From a checkpoint of a small transformer trained on Wikipedia.
Size: 16 layers, width 128.
Architecture: LayerNorm before each block, no biases in attention or MLP, normalized queries and keys, shifted keys.
Each number is 128 + 24 x the weight over the matrix's rms, rounded and kept within 0 to 255. Layers, rows and columns count from 0. Numbers have three digits each.

# layer 5 attention value, 128x128, rms 0.0847, rows 127, columns 0-63
125090132119155130130128149089142130095122168133139108136135169068118101145132074112144165131118157133141138113136112148155156121131124152125108143123145117144102138101122142129097133134099103
# layer 5 attention output (transposed), 128x128, rms 0.287, rows 127, columns 0-63
125171122152102109110135146134123153119168094141129116081132144156123125117140127111127104120126110152141153162153138103135105124116137081139116133142103143122094118108135157163138103119104101
# layer 5 MLP up, 512x128, rms 0.154, rows 0-48, columns 0-63
115145156128086163136123103117109127108135129179140030180106155181160118119098128139121108082122154125121148111156116116083187132111159152101117114137161127149100174161156143121120116110126139
186176133048137066146175105132119123189156117151079153130167144159152106121141095129095084113118123132122134138113129103096150115134156164130114110102143126068126133146133159103145179132133134
140140123080122129111140122123092101128153115118143133123104117116171135158165123123122169123110169149122112143067125120117081147078160133098160114133127116136118105111104143160090136115123111
134144146105134147159162130109097104107155122118129114112133131141128127144125146147114135104088095095148144108155117118160136151122145100090137121113118145134135147161117109150137113094135147
106091107137099146160119107129137143172112136134099075089138110163101098115127168122102120156102123148095123130138149165147121150140117144126139121097147109098164133107139080123141154145122136
161145127152111109133133142110131130136109152129086111120175152148102109119130146093093126170133116126158126131128096089142168149147105144137160158120143110111181125136160130159124146158155107
154114142123097110103161103111109123151151156140102117164132144162120126143117142101122095106128132132141162123104111094119121137139104158100129157105119184138159139122146140119113155143136117
088126098124108093111135117116122116178144138099154144102139133148134136146085068136107128130106129160125130146116125111130119129137173140109179124135171134138129142145132137072101141121135167
134116123120140135118148151138118132148153102096146112149097142148158116142125154115169130120100154121135157123154154066142110132148091136117124136099093135143144141126115109129146149085095092
116105121130095091135154136105110124105121076123111127137126172131090146153118164108113150100138122121100126091115141146110128135135135155138161129086093078150092136111121147129156142092154141
192137168138132166139141095101161129120114151174147101129131099089118144130124110124099103117115088127136124136125057095119151109122122129122133107129109152130113119090126073145142173115130157
093092089192113088099134098177122140121092116086090095143180143095133135122136102123104087129147114103139055073127149174141154104166082097107118128136211126124153163156137119119136134095149109
160111132112040172111127139141200157145090140070147106129118155139152141155101149102147141088147104143081112127070152128149153078141149086127100143139119130111138134159122097146126103094147111
165147138145117062117132141089103129112148095162102135114147145087066097073132135152134176114114125146107159105153163112145138130081160176133097142163149144150136142146092112132097106161125125
116149114131087149136132128092128147166147076134145121121124140077132119102126180153137144138114086137114157128125089089144145108070133120147099140145136092162124088130121137115118134167143109
146129092107105146153087069138093139190143124137129148143142123124131116147084120108123164150076097130114169116118074115142122125114152140124141117095158140127154127137120162125151153120142151
129115135134156141124140131091136127103111126151147117142147156160150078124145154168134102159115122101134130127124094127170140136116133135131135166122109119127178123123120137121125119126101174
111139116084095084136104078133107095111172105179177088137108147089150107088149157154147141095142108127110168106173113098097124117148125128110125111135111140134110127130130148133108141149188107
136169154098143095109157137161111106121112127133141176136135139095118146149152126136094159128098152090172102121145112124123145113154101124138124121056127105155124097136175186124142135130127124
149154114106139093110158122141151137124162136120156140112137153126122132110122177107105153091155146121143104123080162129135136169118107102126119137088144089082098144140123124128129122143123139
123131108120116158167145091096134098130132075156118132133158163150098122122096146118143135120134139084134132184136088100148104114094125141108137123109113119162108142112139185072094144129111097
118109140124051149122147141132116078137104081111140081118134121158093091082048112145146094094108098132126128119130085145112135107151092126175112153102129123098145139136139123144128068098109098
148180098154123086152085131161115126157090124136120173086133147097165087079147116138122130129122135126122138094148080141091087171126138128139116100091177129100176198159107188121083151155169155
150134120120106114128139118171155117143132134117123109127150164122104144140127136109130104138126119130137160155134105119141129100119130159122115137149110112099127125112128091158138126111103126
120139129131122136127143127143133134131141138125135112113115129135135112134141121129128116134127107120127119125128135119138104142112131111123120127161120104134135138135142131116131126144128131
133178055122087156076136174115173130064139090113146181130067130114117108129123098143092063112156122097125124139146180127126108157072123165143149070111137187131127185091147115093154156155095045
143126096120125119107130148145163144107118141136114100145090116109110122130158126095134159145120115121081139124126127117127097077124123135150161124148158127116124153136148129151156137097108130
133138086147124110130164119138117127131098145085123142144133129149136110140134138117176187130088155137123146144121138129116146113159154147147147115128136108142140148125149119115151117139109140
111082126112109136168120120091164094083078116133095144152099176123132122101149108144175170089153082126104156200121116165150138134146116185126135130127128136166111115105177134095156152150130104
164133126172147137125126091120149135148086137130096114148134131142131118102100150162127146138140122134109110145100054107146166098134109133139167113165134161147168135141102138121145097179126128
115147140138116115092126111118129162170114114150101140127131070098087130131152141098103087102093133105131116122117145104164147113138123071153148127126143152111134125164160156149121108075093144
147153117094128140105146142134085093138102110090122148134101135149130161131149142112172122125143136147136170115132128122155146143118129136123197100132168147122171160104153132149110113123161126
131120116085127118104127182131105116162113110143127149122135158104132141101135136114155121115137090113097154100132168186099133142142134135137103137162067089132106132111128127094118095115128099
150112109139118115127149117131183088155172122097097149129128118122115148114126142124127140107123116151123141118114112129107098121156113087145127144122108116148099101154130110105115094119120110
122139145119163160106065160149108142119150089096101081117119135119148140077140134124099170153141115131114110095087115144121144119159099085116086073140151195122141179088170126177062127132152177
140175132122169141119108147143145110151093118108120090133129131122131089123120102106105078128128118133128153123138135104158154154108086157127141141136114127146154104140162079101172141073134118
158123137114109156144127114114173113150141131140151153155121102165128149074130120136149111142108117123115113139133106082137105114165127132145111128090122129150139140103064161124098161132122131
096096155113114118155151121142115149129116147102129131107104138130142116129097152161111152114141116131141131112177113111131107119117108093135132132135109129133167145120179130129142139139168148
107118143089111101135180125095113165137126113137108134132169142125125146109182124101128084101092141101109133116159138105124136103090125083136166073163138159102123172103144105133126166117154103
097157116125104136127134120081128118139100150104133098145140139107145123131149145123119138115146135143156136077123123139114165162174166159105135141147127131117096117117110103149103123096108158
133122093139093121124127160156126136156122171138122166106130101147143126141125119142114142144146143136159162087116039127161128084145133106170135143087144137081104132119127150124114118149054202
143077122166153104100116103147100137174119123126182093146122136109110131098135172120162113110117131102112157119185140124140113108138113139150157135137181126118107112183153164146152174125128155
108091148144079159159159110116104155107111092113121167106111134140114134135104144134139150143105120160122133116161121117204154155136091097130085155143171172162090196101159145060118124073150153
141155129114100134165108143140113080118116138151151152120164158185122122134112147125112107116104105110093139166141066131139160068180116110141122144113114092147144132126154106107121137156131199
135115123136145159096131132139118126125171181107088144145117169092134132141105169145115128106123134125106088122139159116091134105147132160091092113111121114127152146113121171080122152129067133
143135110109158118127122122136140141125088110103142104166189173117111139090118113086136147127136124124142134117107094142134124101046085103125092127111128157115126122163144107118136122153113123
138115124120119126120133128118142132121119126131134123115140142141131125123142140134117134119124120124135121118131135117132123126137112120137137130121134141131129128127135125122130122126124131
125158110132124070136149176111094127144150146226118109128121085131139067140164161117072105074112100077177151150074122128102135175174128111114171122202112138110137165153155125133122143178126139
136126132099157114127144101142069093130128163145128137105123130130114145151108168125087142130090144104165175156126144123097134176180155100145123152157126131128128130126126150072158148148162087
# layer 5 MLP down (transposed), 512x128, rms 0.0761, rows 0-48, columns 0-63
148123153156174133099141140120148113140145124125088134143149131087129128122155154124196118141109064170126129159131096145133117101098169128115105099165188144157168111104108179136102123128128129
146121181153121102083133142076156125149140126134191126076163138144166155136094149097084166140117119118123160141092117150186136084104126109140143082126142156105130101088117125157148125123140115
135129133123124075124115128144143138114113107154143176144154086128167093167102146126133108171165116122127126147153125131103134107165165135121116126143085135118129102155093126157142128124160133
121130121136156116146098149130106086106105134117133130121099132153126128138151132138137107138104116151095133148163175136122155138150106126133137088135160111118137145102116127113104125124096109
144138142112099105155127148146126098089125169094129141124091178106130120087128101111126131144148105102155121135123107126141132112177114137139128150128125128165106120149171108141116126146116184
144156149134155133142145167111160147123136148103129117130111146101128117104153146110101136119125150085102107118134124139158111144136142159104139103136119142147108132098110137153105165122153127
128148166147123126182136117123132129088132134135127127162143129082143155102101119092144092132130104176138093134113112178137157125111166142123147144157095159138145102129131105180116096126103132
119085128120106150100087134101113161123140184151136125153098078129092210150099149130098081091096139116164136143144119157120173101100140096159150129133150123151165132183173130113068106097126114
101119152158128109140148104140164134116095101140124116179124117154137085129063129145119127139122122152086123133160100095149127091142159120183136120137104158129152118139107112115142144164181157
099138133190141090114105140126107147130153150134187124116121126125177105125152119089130122121130134080104115152116156148106121119095124122085078107142137127148127110141143114114149137109136165
128152179120121136143163122151125127151114133156139143148111137137146143143142172094103095134135111118113149084085137142137101164061191130124137105158068150123072120120084121108114109115161123
102145100062090150105155193134112125127091123143160168123086101132103083114136107095170163164127140117149104170072129116107138165108145078126095179101122110041180132095102127132176110119127057
123186154140160100130136124143129095117094127165152138103111118097148135103129095179154122119092137096144093110216126083161125136165130157094113081081140117120138147106132109120090126135090164
128151109116118153086113120099142126129109165128113119112110116139145147135130140112116119155125110142136179127160124157140157149112179134115156155108086138118116095128161155181106079139119153
155122149146134143136128134085128089153148169144105130116111124114146168111129132070131089147154164136111172127184139142127129131085108134112132083178081116130099160125107151096122129148087145
146106151123126142139115146114155085136173142127153150091157136105139112114130130123077116156095109131134155093135121121122126136145096126095185152153106136129117152180102111157151137138122101
128079164157121110148147109105126121091126090143110127150118129124108130160100133135128140129098109141126109149116142126137108082151143115113155175114127138122122110124161131157122115162141165
149115165116119144120079177102136166097084109167084132168121124141145136189102092136139104182139129158140118133086163141158123140105132124091129138134147129077159128154101091113099079149093123
158141160160140160131121116159126128174122109112145114125082115080169115131151140172120152155121149186123119131149092174114141172103151191172108152114131124137107106156108127144134107116148106
127131106141143106139168170123106140097116096159180095154150147133099119110167105076162083160117103101098124160122121167121161111085122125088134168127150106129137141138142111173155128132113098
124125110132127135146177177131097135117101157131154139171166141140153110082098134085127154102167067138130139117108077114104134156204141137131072102137188156173161159123209107150109129088111072
148134113132151084134057130129160141112141131192124138109111122110162108111149127129120095152130100103129163137146132139100094116094131081115138126130124136152088110155133162156132167110140120
101103104143128112156116146125138156144155101153156155128172146101124090219133106108132106137114105158177194142134144160064107111130134162166150113166173163078157123140060132098109131106145085
119150118124146133151130109151133125106145115113104123144113100112128131143111107145110143137099113103113132125111125146129112147169108126123131128130130127108170132117105114169121130106153127
114165118133103125124138117116151124131115141128141120151129142114133137142141136137168106137136145102120145141138134124123128124092133128140092135133135098152104120139116119119139105114125126
105165149122136096111145133101170192068124100152108108135179150185165148180091106130111129142105105142149108106105096158133175093101075187106085167130134169055141121135107080115081107116138198
173121138144117163142152107160123156153114114114167107108113124133139127122150105111165125121145157113156153174112143116134126131103166133103164142123115145121108104124100128099119125135081139
104160123117118168135110106144117123137144097146134116147088113123127145113174142075138115129076118166123140122137139155122116121146115115106166119136130079132114136154114115122108134130153147
148130117175149125128156089070095077093109136196088162112131122150146120167135104092151108116151154154048143113117128118097132124150117130122155125143158138105129085133132200168145085151157147
100130114105080127099133109128157136129134134085117189150124156134107123159147129087162142087135116094144157123156134118147124084100114126152101149147166098098098109138155095115133150149143132
139130113124157139136101106108152150128125140094108141182168117137170102126132146109116141148157141119096126078133104111148130142066119143123124098100164114142126101142111167116117149095142092
115162127134111119100098147115137146135172136106121126146110128132133125149128150122121145112155113100111124149131126127141116130125110153168135132124143134121105139139079145129118139146153118
143167179137127124148148113124145135143143141119177084117115108140123119132143087115116130142127139106162129113145119132145134118140104128114159115136116129186126128084165095148156143145123145
124126115114103154132116124148105104115110152099142114133109115170140135122154111112123156122164162111107171120114125113140146125135172141158148129146114104110140136132119113103123101116115104
167123141171136118156159117157153118105146139086144103131098168097134094136115158136094109157097121148112171098131132109126093105111139155122113159098091172111155101128100136106121173082119154
126159111106095118127138135179154100118102157153110130119154113138170100082112104155142123113170130141109152122128183155116106117153171128122133153115130095167145103130091129114093146188083120
154160103119108133133175089132131110122160163158104138111102127171151113133127157165167106134131140135121094152147119130099127129151130083111102147116137152078084103147138148106157113141157109
106169108150144129128111142129087138123142131099128106112146107139115140096103130128135147124093137123125138163108181113130135125138145101155138147168168146122108122119112114142122130132115129
138137143147130146122130121142163166102123123074137147118104130172118102120125122112119134148143097083149116163129144112130149145155125124130107119098130110149138099087114169126128112165068126
153126111130138129140124135127145122128160134135159109124120100140133115148129124113099119138118129133149122173137129107137108130120104086155131122129145146108136150124139107134154147108137145
140105145121184134175099115136097111162160087120151122130158134132118119142146137158139121153173110108138147145120074155127120173129122064135101137150125145132158106114108117141127129160156118
183135166128145149077098097084118089140162161101110115122157136081080111104155091115163119152077161150124119154149143093106152143163127124128087142111098093090083103114173131124123118094094131
141083109221105137107185121081123156111124146112126145147135140156110054156094162142145083161094143128127156126094091112151158178167081086144126158130142125095076125147141123120099122146148102
116170119132143128097139181086093131089166171118138142090139120126110113132170110130108118099130099135122039132230128111127089133124161137140146170138117140077077088156137133122175134118150122
120113128101090118110163128124128148114144179147093079080130122156116109087158106128158110167077141124126088111135143110110099172117090099156136135140098121118097132143123151144138133105123149
118139135091116117111115097115117132114099127162090062193133104149136125093105125123110106124138110136154137161173146192134114134081150167143154095157147144154138159174128107165078147098088108
141133137118131128144139133111127147137126112106135134131114134107119122144124139114114115148132130141125119122127129136126124128115129122130130135125121132140130130116122124127118128144134141
142156180070181098117133088233083029101058134115128125137084217182143174185119070119166004141102131119155096156146189139137168119077127099169171133183104183155115185193147110149114099170124115
123144122115090166175110134142204149099151134129076121147123117129087160129139101100133179124143095082112155058135119094147139125130157113137103135126103124072108145140108123125105100110107141